config.toml
n_kv_head = 4
final_lr_fraction = 0.0
steps = 12427
dataset = "wikipedia_en"
Each number is 500 + 50 x the weight over its row's rms, rounded and kept within 0 to 999. Layers, rows and columns count from 0. Numbers have three digits each. The size before them is the row's rms in percent of the matrix's.

# layer 14 MLP down (transposed), 448x224, rms 0.249, rows 411-447, columns 0-111
109:463523563551487579451473494449482464543469556449548618573441450483488457420594490486515403450550532514463543390480471502535481602466393391447516473542496576415430504474556462522478512530506437543459501516523544525512510519567461448491527506459474471520523448498507553529544524489521532486518534565622523431500503454403464535502470509459
106:486540547516531637487523461409548482476485512493485493482490428533481427499491480555491563499346465430435499442562505548576485474535536551526550448561513518502525519525483482504481563468477492513486454554542581463472505584473455400454485458439438495619462456395517621505510401572545508508554539568521407565511513471449597494440542476506
102:457564437548549515507524439537337488480448480476573495556467462496551384587439480555447455512435416535493543502535537481423539460423556501417582595447467469451486515538444447506500610593489584518511543572523439453573505479455543391511491545484518621541563547522424531505542460514557422470468519404519559540454507577521553541426460540557
100:456544512422513429485532452551521472500387567517527481547456467536448498489613542411602497579514523464507405556539514575517431412438499495476581525511565487530529534495508485497495559465511527527467528513489458508496544522415538616519517464473550526577532483550402563539593547489582514457429396509434501488518553449448499499487482619504
102:455537491492523568504530462478485473541529529517408545556577593438521531547481532455544490504420527411575496466589554501416447432549493459469408520433453560648603407543460456520516502576498543433533513489544504577460527478552530496494458541562503429466520457546423534509569466445558567488523539494517492561523470456441561462437514455548
104:505540466497442454375487562488505490476593479567481536482514559455460538585524527430542500518581490498478459460535584382543624567480562447526524473476487455558535547567504447466528554512523533504536389549508486517434387535562437476474578486473522432480490477539581553518432516555502528480471436403588518491624432533580465467620455497528
108:584476461519487519559520516473423436393507554568503526585487442475514457526542476598589447511500433418458522565536510478429446466454531436399619455458409568497483493530564557549464516493431611499483605501460493533536471484497542505459474420412444455423488480504567504607440487480419531537493496454600479550552561563534514464569520435518
100:466458558487505532454464571505558482571478509491539554449507520527559520518561421537419496483489493442499555284556522412475532467485542480510502513475556509565560442485525497525469453483529421528456404546448442534547425500429446506482549453471499526443534491484535444544526566463452466447537483437420506494578439420466520503385526417546
106:526453493518494530553468586438475506469477546487540478497474495529494377471514514510550421490441534533496561488459480429616472474491570488498573473495494592567415521552456473437419481503484473471604467504471477541531502588543530548461474545474528508593451497549418485413516504436469456505455407494560476496443445487485566512556477422540
103:471462524525539518444565521528490424541533534540490528466580400526543488578419498476473456602495514553459538498547509464522472549519452482447553390512496511473523521499551451492515501505512423471499495435510542484582465508487457540505460417570521516517512605602435527464537500538479500509421427566564506475505408547518548460540516494502
099:469505488452516517660471564468544427522479460471513517525554446467564513436548479462499548482458448511469544449538464533445496588498505563443463395545580505554513512479524491480497451444492538485503527539554531546462458526428480543536518472513529531561566474541437581522491436466454526527497527451537542441497610467535575498402513579528
088:523508484437498451438456570480573550524425573525526449598497478456509537495512556508540508549452511529468541613473451462350459478510523560464546515457456389519576552503446513465566554533425445556456517512467549627500504555422466490441530446443501469526409626436454557504430472547502455546484578437502413528453526565494507514369409516436
099:609503606537496481477524496507571568501499542494484452500486435558596484550524529593542487456453396495470421479469500454491488641479545483505549441563497609514463579440550450579517556493500442441499497468464445404340466459441460523480506481553513495554485590522547459546479541565491494522464534497503468565555464543616348554418439501508
103:443518529416493512512501469536479594458437569458539479458512481449506483521473448432488489515485543541559510509488512494510574523489538493426546514496520418437588497445513432419450562557520479516445517502449401498507552532514513521562416498496423525545553474541475550509549553421484514545486436510514492535606529485594460509570564517562
107:429508491498409538558430497436479451422406457497454455508505514555490594418480453460430544438521435456479558622510437513515551545493529547542539505530471513526534490550482514517567531513566420545464549534447454588474510553543441475455596549482565476452539557570548481423466516557462497573561578547552510472482501510563471484519507456542
092:581587360400446493569598523502526504469480479471581502604536511428465489450422453604434513465541521422423495485404517524516506496494475550495484429473530481576485448552515564492446440430520511534516511426513569500499421484533519518477474479572460458567449540511489556455547480519444541584524398575476477494478557528553514399399567425552
098:480426552541543503573520523509432529584531486438620427505585403485427465434492477481524457420626567431450495428499433508543423486596484469419520563552468490479408510482488480588500495449500500533493505506497504551470509547449484420547496514523463531534488437505469519455492509551535505514570536641402456506551478592418499577444482488437
060:582459481456456449572418519497493535502514638493460508430494451484588646453501549505578465561529524519501497577545499503438487445491498504586490434517443449524615506455449386503508550428461494541481565502478510483503616507463430442481370495499573508490449468493496438456454480516512473509575546490506558536489393500581425483520402457428
101:448565483548530541542481466520458481559591440483478518485540440572522490492457404476573603527482633512514487458485517569560476451477441615489446414508491554416548500415546502530485518468473519486565482417529441494455445582461391434536518457511483581490477597560480565526613379442572417518515469501513482384477487548487490529465506474452
093:563497577496511498436388494435519496442553418415573532595536466494537582489498452491489565532495462477529431500501395536485494438589445432478475531501529421566582437490541463493424475493545509516528502592481590505418542496464523396425603534454518428498528548542465507493521478524456582547575476506504498538598490397512481545529450471444
098:528534466540500530502506553467566613422517475523446501520501586561468563460483413515458532483362458533604501494571497589469577494451509494545481518556450521526483508566427511504546483470422415489503490443452590515566531504394511530506529456462496521445432492505505529454507482567511571503543418508484329537501492505478451486428482501549
097:502577406430553577601469509458517496556385566498523544515453550470533546401419479509434479469431490491476535526530463570501471531503479467539564504453512574515536508428427457410544589545483474557549476542542463486402449543449492540438573612441465459464478518408467449447552572579507482507446547428564515591465446455535553502449476444495
095:482452476530442525562619482522439546514531524528557484505492471594510502538550529481525431454447513539416505586488399482506557475535522524482468485558487510490562413538435505524577512484553519484536495466494484361546419556502459456537508477507391416525543387432497507593495528464491594480515449491585451545549540451527473479494488566488
102:483452510482502534530552494574466523379512409455592527480514548506544571512530535429527496529484499508463479546572398545556478451520424460454568518536514493490462526439481408547504487508472507454446530658537428562536492496495532512461559453594514380639516492502483509521468442444517472479467536524566467540455416520520564480586431465563
095:534454429419496435469447479515566492630487507493443527505441568474524480563532473532523611543502520499463525491446529500435496520495464496475451414496495567538427545593476530476482471567544543544605476495567512399549419459421571433543520552480605502451540546431537570521451448510510534534515500538527498501490513470492483491496562493565
100:509597451535545480429486460446522463539468600512425514443408473555458433529511519468495461476516561454584478598504512517511499424467470424522573577525447538505524455486462565590451437480484411600544513533500453439450414549470468561606440470560488470506533602518513480505521588554471442550496515541505469463519463483606421468492540427467
093:542442481526426423530434561496467515538414410516531496545546553454441495430461536575499519447486488474395442500503445537574497504498448429522546517525407403566470468506475559455470579451535531509508558490556474417457413422402623538582467564511571508523486498624452466424522503510504549490513423469560505584537529520550491620410392518437
096:496412554407506504540566499480471463446470516503471443571496512479545481420425470524572518463637431487583516414492533557508501492514519505532452493490515544570518437500499610468509449514382549440482460593544574450503411477494520536555550479504591436549552488504462457553513481567464559509445495470420388595518572401530602454491453483504
107:558567462543439549466499584517470483439532483476471464444578449549513497459512544535527455511513568524493457629378556514478516398451446502499527451460533561477477510406459584447463505473572395524440546455531450508442499425472488502450551490535539424557454462571410522562489517468498441544475540505607438476477512438478570603453507417542
100:408611412433551564571509553445463451472455434415475453591504469453549511565456459460515487496409459538547544397538447454496504526412536547487435515505487488416521443432479530560588505451435461458544525569487502529427522609587481636589465476541471426453483471569488551493502506478461498548466528451441556427518524453476524519451558537600
091:527454499495538527427523491597487499457491509437418598444460498556511539434544570508516479476419470516535439421504400331464540412552583493558597557470474537489484452491530644506487522523565568464491575511506500517508541467500528501465415531472467446493481442536526566460457535521543502502548482526558490460463552527448479489453559487485
101:448435433453489535505501518451549457589463536543448488437576446370483452475535521576488474549592440485411529443493428435513504451507449502558513429517456541538467540466504488484577498491430451496522471546412488528402422402500559531493489503589468528517453432496525611424568423519532513431521493497606427452506538521513483550557519498445
102:518494469562532565505537513535410443460543517433541522487486492478534520406436402458415525500512501400473532491494494379585450433462598441498498507539428488491438497574524552588504638467521561559463473544541465555514533432475414476390517622578440474476548518459467500452476536488426472474416576479457478461557524518503444505612518532524
112:558495456442475414503665562580510588498373502460450477593478516473388442473563540452623482588460561488500537533449510533509456609604533514462472515431413453486529444460539502495462578627424448515478490499451514525458475507523443538522555496561469565444524497482492496505469516435526497504468389560540534468511455529512577475563497514496
095:429466528453548489450452471506510527469487494565407499494494532566495465547489473571564600524426496544516444365527398535515598542553483368556398527477542480510501515521560492405523477457468375568529524513468416459418496550495449452565526458447568529509412506436521519450490477478591478517533547536540460550550530429523417559630470547454
104:480552561460503568486502474486425481452521539528479512531517480542550419535436540496450529521504512525479505496618498546395483556487424549454497502510546534410495556581579553608529470524661512539430515366482477495518513425464539521448513530493466539575446427516479622519531543474477460484409462418524472472529530476505475513459542456508
100:460496581449580517493473507425446529465360528497551532544560488467566491550572524495552510516507422489512567475515492502635527503569570517535492457563408489449497548521473516621471440559506492518563495549438373559491506469497448499583482482528469468498418452556559559563467497483479420494463482462488526564483416532555466552357521544496
# layer 14 MLP gate, 448x224, rms 0.174, rows 412-447, columns 0-111
093:513517476440545401413550491459392484456569472502477551466524556608477536435461523546536488485528496460487464543467574551482455492482535481456424543405503474541520594481409453498470475496477432404496436539564445464484450363521527528473473589531556542519515534527543373385517561452443523379504457469512530530483398493519414540510473556476
108:479465578506557493511499529530492517598479537541528540470528462544495485535479508531507462571472495467555543471482488538558542471455489466539629567576488433534523543462430475522475605430485507525567509551415483501515443549402626528500512542555492505548374552549568440395540536465528544491449468555473474471448449450427623541396479474443
102:547522510483485540512545486545590454556469439489540436518452470500499443519439468548626409500530561492589450517418524448545445502569452573395447497461356558504548487483501552483514452476554453417470468496566628478562580556438558510501529509543570507518492549502524501469549517457511551468550488486531449456482507573572467551548532614380
105:465570495588460559452458493482464507482567465527533585546521481513467439446541415551490494493436573447615560514448538521581462581552428435478604475528508434491541512478509544432456449517519532552515508491621578484488548457546469511438427472569557537550550562484486440479468528420494428518487548497521439447448501479470563514461527439444
102:448388511576479610498471490504534422498521441469481491448449600517505433491609551555615614480507546465466451482474537496490524471462491460632440477578500489542484475495502488453508463498530475529514501446510557463575438517524458383546480399486478436533396508509540449541590519519448495499529556505581561353493483456468489443584507479487
117:481543517587506599619550573411486418517482570578511551443423578509496520460515511540490503509482470463531481461574508550459449504496476418440579483576473556581440472500504499537467527442444439575600547475435553536419398518451531484543464442430444456464635478516507492542529413496475512406494476400517505496420457575529525514541510421523
097:518559446504450446411452433590464507524482564436475503531522438500486613501443426586498400474538419484460446454496570481478465445478493487515484491489462561523489574477536511530521469599480414630412521478495569504443499548524564500503479538508458466457482516424432490523585498454475512459518514501381528350592596511578511501499436464471
106:602510488502504497358499562433459404497508401479505552477473471493536557593505528473518553501459483506532529423506491381452445487426540421520514504496582476492522480502526487547441537487594496518433456584564567489443510571453467532476524477509430494554566434447460539563505418539474541402568492513461496512452385555596548517513563513501
104:509516432515508496543519524492435442471577548580483572478561360539549468592442432431552483568480497531468548495529482453430495427468485461607465460502514488482462556503510503537608505525470442477498524529465652556482531528505516516499528448509495457545477557407501488539619424524434432492498565464525585502489566501456568460560436489555
091:463566467558515493551499528430534491517558463504466597461492438447563510482437482486579553525549494451446505531516476545554582492532354465442481482490511566454496477519531425546424405437430517461505507489477548472474480453539452433407521537587542511460482424500590412536433411400479556504559522592470564581460507541432515542466541503442
091:465503573456413543566581428517524482455568443417516455536453548520620474556427570501559490526506542457470479531475499532423506454495493488507470458502518520539459407511596399508432569438533486519516533444501522386506470519543543437579440506516462468492548468529487511519451552498535590538568516473580579435447486500502539434376454461484
094:551491531514440545430579472504470529447423514428602469537432483547549452573510549505411474501549459510494541464492487552469460468453528507545512528418435600525524489549581564537436549506444479463540578506467542388523487560543489517428563428597472444521450594518415466514547460523446511427443474578542482547427442521579537468525542577412
101:521413429508497514529615561421488457482565526540497471552513463420507475452524569542459485610479432539568500451520515430520531540477549432522536533515485511522543513568565486493587468412496494556437479591515408488603564471533423458482537478499458508532490483465457461438565478507457471553483549500498444450560491517478466472454500473524
098:364484575450491524496565548476548510499475487532537473481444553458554520487392465512533575497582480506570443553592463515490424436474472512586520420453539487572410472422552449448512495472405551526502574489634476399551504464400480543501456496479458465608543460423587566556452506565504452515574473531550502488554454461538517531397492588419
096:470461504459394457412555562441504410558469465432561510545471397525490433547519487517460509461487578429479507478494481435493489526410440432517564466546476487498503539502512411458402528593556570587524544509529580390416479459465488470467457566467515467493561476432544440488493505518477514557461504603497499473479466389569512572498528438485
092:545506497500503506494512375561558466462499501454516564558546475517522523429614511559493533462536508547458394470512547505463506465515456505478433543468489520541498521492521494464457463578488416504454503560471453529512502498549480467574643579525425486457541512581418530468503376385569450487468506477534528443597607433372472488473468559548
054:535530527490465517386620423511525480451517540524510614505561500486453436625494523489365573530490576515509512504545407568623503497430464494470502508616510475458491510572471581523509428563467594488448453517562533450467480485458462455442462521420558426467539415429511481529527546503525549442481399510402598508408466557418576490529480551515
100:510546480525473463467521478544543478483483427623430539532486528535455468595555515530445514481503387545477589470430556501490418506465475485577589484566501478528437466507509435446472450471455473525519512462433559428455526434511558580576496439568577513508534479429505497458474512507526464431546523576519472536492543499498526537524488462476
101:523422485479506469438462502446573483547467457551512449497436416587542514442533556506450594508528517541494544438411588485450467445511567566465431561481570422530456474497537403441518470525468474545592497538459579479578495441429503451423477458452520549403480496539637483551469479479452506491497499473632476518483521450519531458446503426485
095:507481536400524543488555603446648537403485471523522518542469510535493488516487499464502481530417521525542547510400522488493515492500541518553488490517470537446457520564407421455532510447459465480595444571562539470547461440466630572510448459467510467587526495544498503507524562483581544483475432523438636482522435537349443455598477502518
103:498550407467466453425436439451525511638583363451478489493521394560486479519432508505524553519486465412522530466469533512477500562484517508483469518515594572454461537600494430522529422483532534474503449536440576546422494566476579499461470489462551513547505450487542526464411503503586543456490434591433473494490480510425524555540573518524
096:550585587555559484516505481571525494396617581515485487561458507542476424471622464468455451507387525478527415463570434448416472472561439455464469428496494498529499473557569523474573510482522438471383508498518403498542453505509523471522531462544490493531419469478525507567426480575576529470491482423526498530588435545521551504457520499493
094:497542416460488533547520475540509483356546493467502532490485506447451428436573493382475482516414569428511524447439563503447488371459530565573479528452488492570573532496536459590445403560550463487394467529536470526493534552524470527466504499640477456568402463568557481443509490596536368498472445426451500507601473411578562497469444517481
103:452408526559505543477514503509527542466578519543496479574548534527398370588511519491510511545486452522466509507420564468458519468465538457429530486485509544458490472492509513508551559445428559512534457553571516431526475442474530458453637545498446509557489473516478485483453470572496524420499487494507557546571641600514520467500478596517
100:520522494575488535514589498483556377461461472470512452485442487519452487489457538455499437539524478558596528409466448596458441488558405520444510490457441470495464386518543500529498557454459459477465485518561637457491570616492463466510517513555586523586520498556545492520548412532496486484507465552471538515537508535583444514453502401451
093:548610484565496508570522534556515483446511521515471489477487478461569516463554400579463503596466473453406454562527521479495565480506490590491421454465580497589482544485434490515412559449519541502455480471500562465487486578602489392473497482561464554503474539433446408512441544441570545561509451403569530547504523432425452495547450444616
106:566578585575405452449488509494546507512511500555397511503447523512495517573556466522509478521508610549584483501523539444509477495449623441571447583575402508499613488559463426462551532466528518500573506511484461533569491591497517542454559447464538486566462503584571467567561490541445568501478523517538545439509494474470510531416476514523
100:530437515608572460556561575403437506488475520496536433578457504553542485440457605494506548512429555493522518510490519561564565491526607457439448483515541505520487570544485450506460554510535508430572490441415468505483561455461427543469419475437495413478451491483484427507495442494482607507461492549487600520478530430474538423518516469475
096:471581520537539516451583500547601491483623495422482529495490420534469475514476551416481512496551517479455458533487540443486312622482468485464496516550383569534411431571511562619435551517438513447505544543497534501508485537509422522487435587488526504408489494446540550540532484543496497441476463518554593434448536592585442474560552491582
096:453502420484495478449497499611492526503509505496391549571542467458489469460490399587520475520479397509491596497585520568473487496444490542477454465445499472503594502498472519503494489503487505554518469542519511481511523414477454519540537552491478494509523485534481530435473581477540543503488537436554550460532491419520524502602544450383
095:457485564547500516568619495475507452553415487517445548484508551493531502508447515592455557499415462388492446522405558484434472495520487495572602403576547494582411657422454546482531543566490515494486557462431509446410530505498468559542444497526484495426583500425494489476483488505445518418493449453538510526541572390554447522537470467405
102:474526569493521520483527494508431532460542518472485490523527561429517407556612604521485501495593512456538574444518483524672492512521541473496570497455420441505554517408487455550479477527435551560487469518518462504448494608495587474576393562441602560583548501538473479494628559492541459534572437564506514533546516516425460549402495522480
107:444358483598468546548544548417474491492583436579528480516455589466523558477506596423466553597522471508555508601523590427555466481501496511489496485562555425510418509478588459525534525473600525467527438474508447446507479565461549449474528557520497557537483517516595548547537421495575422467516473529509483385485551483444474433491446496515
095:571529590536524458528555480547538508553500412491489524520535498485500542373583459534490573484459520539576539557463461504502508514528498433495511537504536384593530467511491503485426495497496467507508493485463539520472516469509486517477466532413578458523401489530495474365556376460522429558450475468482517630504514497487552524533444541437
097:447491539514566474578488482466478428479477569537511524534405559472476564481437464491487538449509503478414483497504546559488510430544505449475504566644491441535552484450406509439473515451440495438582482557552512498479487516529508511448525588536527450532604443480451434401498580519496562521474563470431604518497425512493488501591450575487
100:578486488468450545535572457485575510482465538506424533476466544483558556499480561507494499540496501576499446472569505518538478596478450517444544558498556519518617591522486566468476514513508591422550503490553574447498404527420432485636492479457632538520478584534545465565458602506476520445559619545506607474492548415563443497457514493510
# layer 14 MLP up, 448x224, rms 0.17, rows 412-447, columns 0-111
097:504410483531500518483425466458428475646478566475429522387529506529514549416499564591608497484475535489447537510381478447498515498489564559506500428464482503472516595506481462406511540477502509538483554465420538466465552522545465519564539574492602529520519572455520457487400558534497426475495558495522469584461517372488618520437411519435
110:590452479500470485512427415487613473477481487465524491500595409518555514443551591465532451558440399527485459493531623505527537520410544492545594480504601519484502589499392542519453409399642563558435530563485485519536513539538525549527520467585472472475468433554502544417472483550475437477502492504422443506446481487462465463529425510428
103:495470452463519521450468585538559497508494496437489551487388557493568513500506457546635428537449509523534485587432517465435400443424451522534431517410484529458542562529442426545562471504527447481519460539578512420506474532532421544547488454541494537487479536414482558523451468468538543463529559425446464514443498522577470498535550563422
106:498508460476527494524481470508457496500454503469395476568515600547440570532582489508464345520477464490455500499452596545466473504580545480450492499490524467528463513434421481521422498396470482429481524575477504474501505428471551491479510494569538435416569615507490523399577548512579483591550488498554518532555499560540553509474601484485
111:508471494509556454452502442492542471492488484531442541490455451530437479551501484486477439424487564515455601416404419565509555539565528413465462438537495557475579413513501473465502500580451531431582610474471529492501556547589522506544513485548460451445489483551540460585503505547521489487491469478560478480506504618545496455499610472523
118:501573529547552422469457409440418594478498457485472474445526533468567520493576480560560578410549677531591565547439535446423523395479580443509512484517486459575520542440493474535530508562454459523560551528552603492516408502502595598461506481519501517460497452484474478489472478402465521535564467564499587591482478443583498533442488499396
101:581532514449510514506442456528510571480460446544476545543535508503524579425477461539477438493482550476573373427489535477526549478408474489531412455385488499525509522514547519536466480414553423496426425484518495524484496530527414497520535434581347504376588431512577524514587480490478542470567531484481544480586509524485460476438475514462
105:468514534557501536472524485492534469568477510576501372512545502502438532526463506623398470529515460509482444541490540480475524548525496464456521503477496467541449499473469433551522487479509563550522507443495550511534468507539475492601616612486426489436527486532499462402509477490411475464426512475486501552545534514406491587454580493456
104:524511509590545487548475537420453395517499467604482496457481516462486450583497511571538614531570550486468518479636500495509474504397540518574534504606442464504526477458527465489524433476531490479596490507496517480568619614486495485445552473480479419531417514545528592619477482478564479542581561505476484381507449489468490422445577506467
091:519485434569609484552522465551572530481540524457600522414545504494543457428350409435572444467533499553482498411499499495555540558529360532457436451562492504547504458509547546445501480508586508512458447501521519346553575497550417455453454466531511418471427473527452533517432472480564570535556487554533576540458554540458452517357483471518
069:598479551551412572532470481485496539470539524420543428606523545555489516529546452495587524434538548554524514568523516506449583505512525524463571497518501470439475467561485472513424450520488486520457535554457526535513470502419436465524487499497516570557538459522460554500521569502420563565639555453521559510509562503567531408517516455461
096:473516467558448451493462475490531554430403569511491493479464495492389520488495533503472517448503498478517508474517468438575495546504620524499579579506455425580432499560500522402423511554529522413544467447464556543544502548459530574496506451591428508459502467583517447551546549579458482418504534543478433551482443548555506509522484528522
099:464434516490480550561550546467525493558450492554579381373434529615454552520529474527526426593509606517425453408517557549462554516539507445493463577551503470521492423491557527472455468475470613484510500455511481474408454466520461533412522477400495359546559482495435533431539550531496574551502473560537557472498471585451481550484548489534
091:381510501504494456502486489484477492447439533501567498522460519405500485385480380518560427522505526553512548522565491490406523492456469489555583512529435571537524512488457514371529535435492439577542583496528522429548400512526456539379524528483588554581567486424476530520504518530520497413686483515439512350480478573576454494449477567434
099:487493507504475510500564382414467544504552531592548597455515524540543524484465417425472528535520425494475522566481471521541459474532493550506559521478549481645465545486529467559546374480516576457601517554554512542592496496461563442473439487550517461432420472470499415454466493500506563407471497538518561483495623392535448516443457538621
094:553565579503564500485506525567632548471412529551441485453504530531450536440405549593570542497429539472524534450410528529455452401505530532423448489463517586438477564501511462456470521520454447500536463508618524525438529506556475609493545517454465641451551484537567490538495489427535573417474482416494565425575512396557523477446468531428
052:560520483505501598412558495472520458406498456466464619488618480391537422507454431542369574526513638434411498524666469542552509501427532565486487505539476484413478488514467570544480405487481528427450442559558517524482418478484465472478406556418530454493530431439434444516529560477510475532490437442409501507445419555430509439552544559530
094:427637505580488490485431467505496476415471562475438498554504467428494480445433540490502530476551557469529447483490424463494563548512456532411535502442459479504496587521507494433469504468510525522563503514514557499522399505540443455542511547515512600499415557494347610471476466462475472523503545477511579534483494613518460586541552417627
099:488430406510536570490467541523491515566530472501452507459486468521469493425453585462561474472483463513470461574408523449520477485438499578482453477497489457397493390508625520433499505426499432479436432515557470490428411512459490486418413500526464405538459518508528427466434570541466450445499402568560548468431449476524477567461404518626
096:536554535453507536513571504472461544533551514503423545467479496443547590487457589428539440451414424573546479514486487545480485494514406436521536470451537467449493494518551460441363512452504398495501465497528426446482480505465511464593485496539443585495493536512464496434475549529469512560527560534521500586365513455473495444553627525526
105:467406487532482568484562532528469512389387566514550588553574494424511479452584521457527476466625490542458520447511556591497477433542550480469467465532449586484528499500483615477525534598512506466505509520517443472463557507547549482518423501516479485504504516504478484473505536476547543487435487511476468450531522536506500649453514574540
098:581498566505460385447562479504543411622473481506523457499477519547518425434463535460448469441413550467488547540552467450456555480531477528507488465477564477574542547529429510443413528498471539551554421567487441611470505516582516478551479455507482463588450503520508572564473524554583391449554458576542532512548547473565486482544475464512
095:525578498543488563474571396489464518487538499493547478506509466474600395471558480503453448520538466506429517602505505545462475491483536464511564492498509559501416472543558510635521465535455530567458541558488435446423635392460481531550545523517440449499536476477482461435500495568497531547520507535513543384457485462513405507599405404440
099:487499489596521423443586444505464356490487447529490505489445503454408428431490466438541447528485544466502603577500512559425475480553458579510591452540498529480551360515531574506372553485495500546510417505470506505509524390585530568472533551584441536508534525521619532469510465483480542515370521473523500531504476412490453434473454531465
101:503523538491439562483482486511444441605430537548486547526571542480487547410472498581445518462470494507433440486518550491587519577457450541545534516434493522458537404496520568455541517501535443527523509419432478473426521447545591475566429438466481506681536515565523502440510492504470448540479506470469471575534463461484504602437515388522
093:532478517426498591479501480422551423488547502477453507535429501438539485468554529424533475471573523414528595516417452577483437504486559418608497513444412473500453526591536437514499545613480473404496515484487521448412494422425443459589517448612454455541511524506528509430506561457505449447528589503481487549456550464574498512393534534473
104:432505504538524524435499478546555535379442508535538594511505470438378532504490471545483470419482602467598600499417557480540584491453538580499499561450484512513483437487544620523494523484470461553570510461416504592529469447474527536496449484502530524483523627523499515468526567489519434552422412433524428459499515482448485505594522431560
103:494480525543516447553563435426470451518447512598490398488563536568435439559534551494456415480576479546513520435474485521467553438394573503544559496488447513492457378500517430409421548517535392470493420467490473449445466493475514473496412440525551415606522562421538500516513472484441521516538532527444571580521473555604541458515499555531
097:463522533524505539534505486481585543476459554518443557528454509495482517591402594418588476504471491468496522525450430474354565530535536541498513518444468471479527501501565466531554562443460449482498526486569516562581442528416422510528578524560536517585478461449604454514424450471507522482527550512473500522481491577520555417525489459418
092:452567484492537553472475474424428582546530462537568494539434499532429546438537558539534481518521502526540487578514530519559502556479487507415414493506428434409495494543514513470494496417542527523514413508428448482522530500452534591504549476410414541557444506575458541524494579500553538519562539522539558589618500520478590493610496460396
086:513451564498429490519413447479472551555542479520528488458579455373469527574490516384520412446600535572574482546549576534645494495395449509496439492508457516483550486458498519543513504402494497407541512478538433537537531531525509504458408508570558504433444487502446536455498493513526456487502472601482535472464486523525502435463561572531
096:563459450578539458490502524444521496550471545552551420532533505572487643364468500500497551559459535491460493493529462546454541461512492488425517427498527465549437416497534469524448550547623413479522523432361452492505561463488505457502583501536396420545473436517423495496392482560477512532427490394467513510446378451564537485517482448512
106:508460460515503601482439456456424399373516442534505497556542583533466526511503520490584519482481552495485545486479533507486501509509371522480603447452498384439554461543503482539481428530467561497502471442431463572448498494534514522450574485441487526497477623538454467487492485425425509565434532524443541470574425388467566498526533427435
100:503442474536489545519465498525500532555585434619423583388466477498508576520382545519486631443522461522471478508490516421569568448541457523483506497524535496579485470578392496459539488442449551558503522545526501471456542518480393480416497425533540438452539485493513506533444451484377580476617570595490398552500454454590491414467509484496
095:483400463449549492432506447484540647527464568514450543453560455522450509488508482419441407491421528474501436451467519452520476519531459514487448478496495472576495511467526481563509468451461499559415518521486499575542497472427501547471470463480521606516490510598543452574461590625494447533536529522624480450512448507511432452561497489508
104:492514616576507542523509466463450526420406501475516500457450441517527470515489453603489486546529426431490555524484486504408575473600611530512514467477500480472506615489549552539545459527478494512520458517529510485511573425534463552494438379471559528481523455586459592491465435463436527534457546490569520488465496505530608531449482570540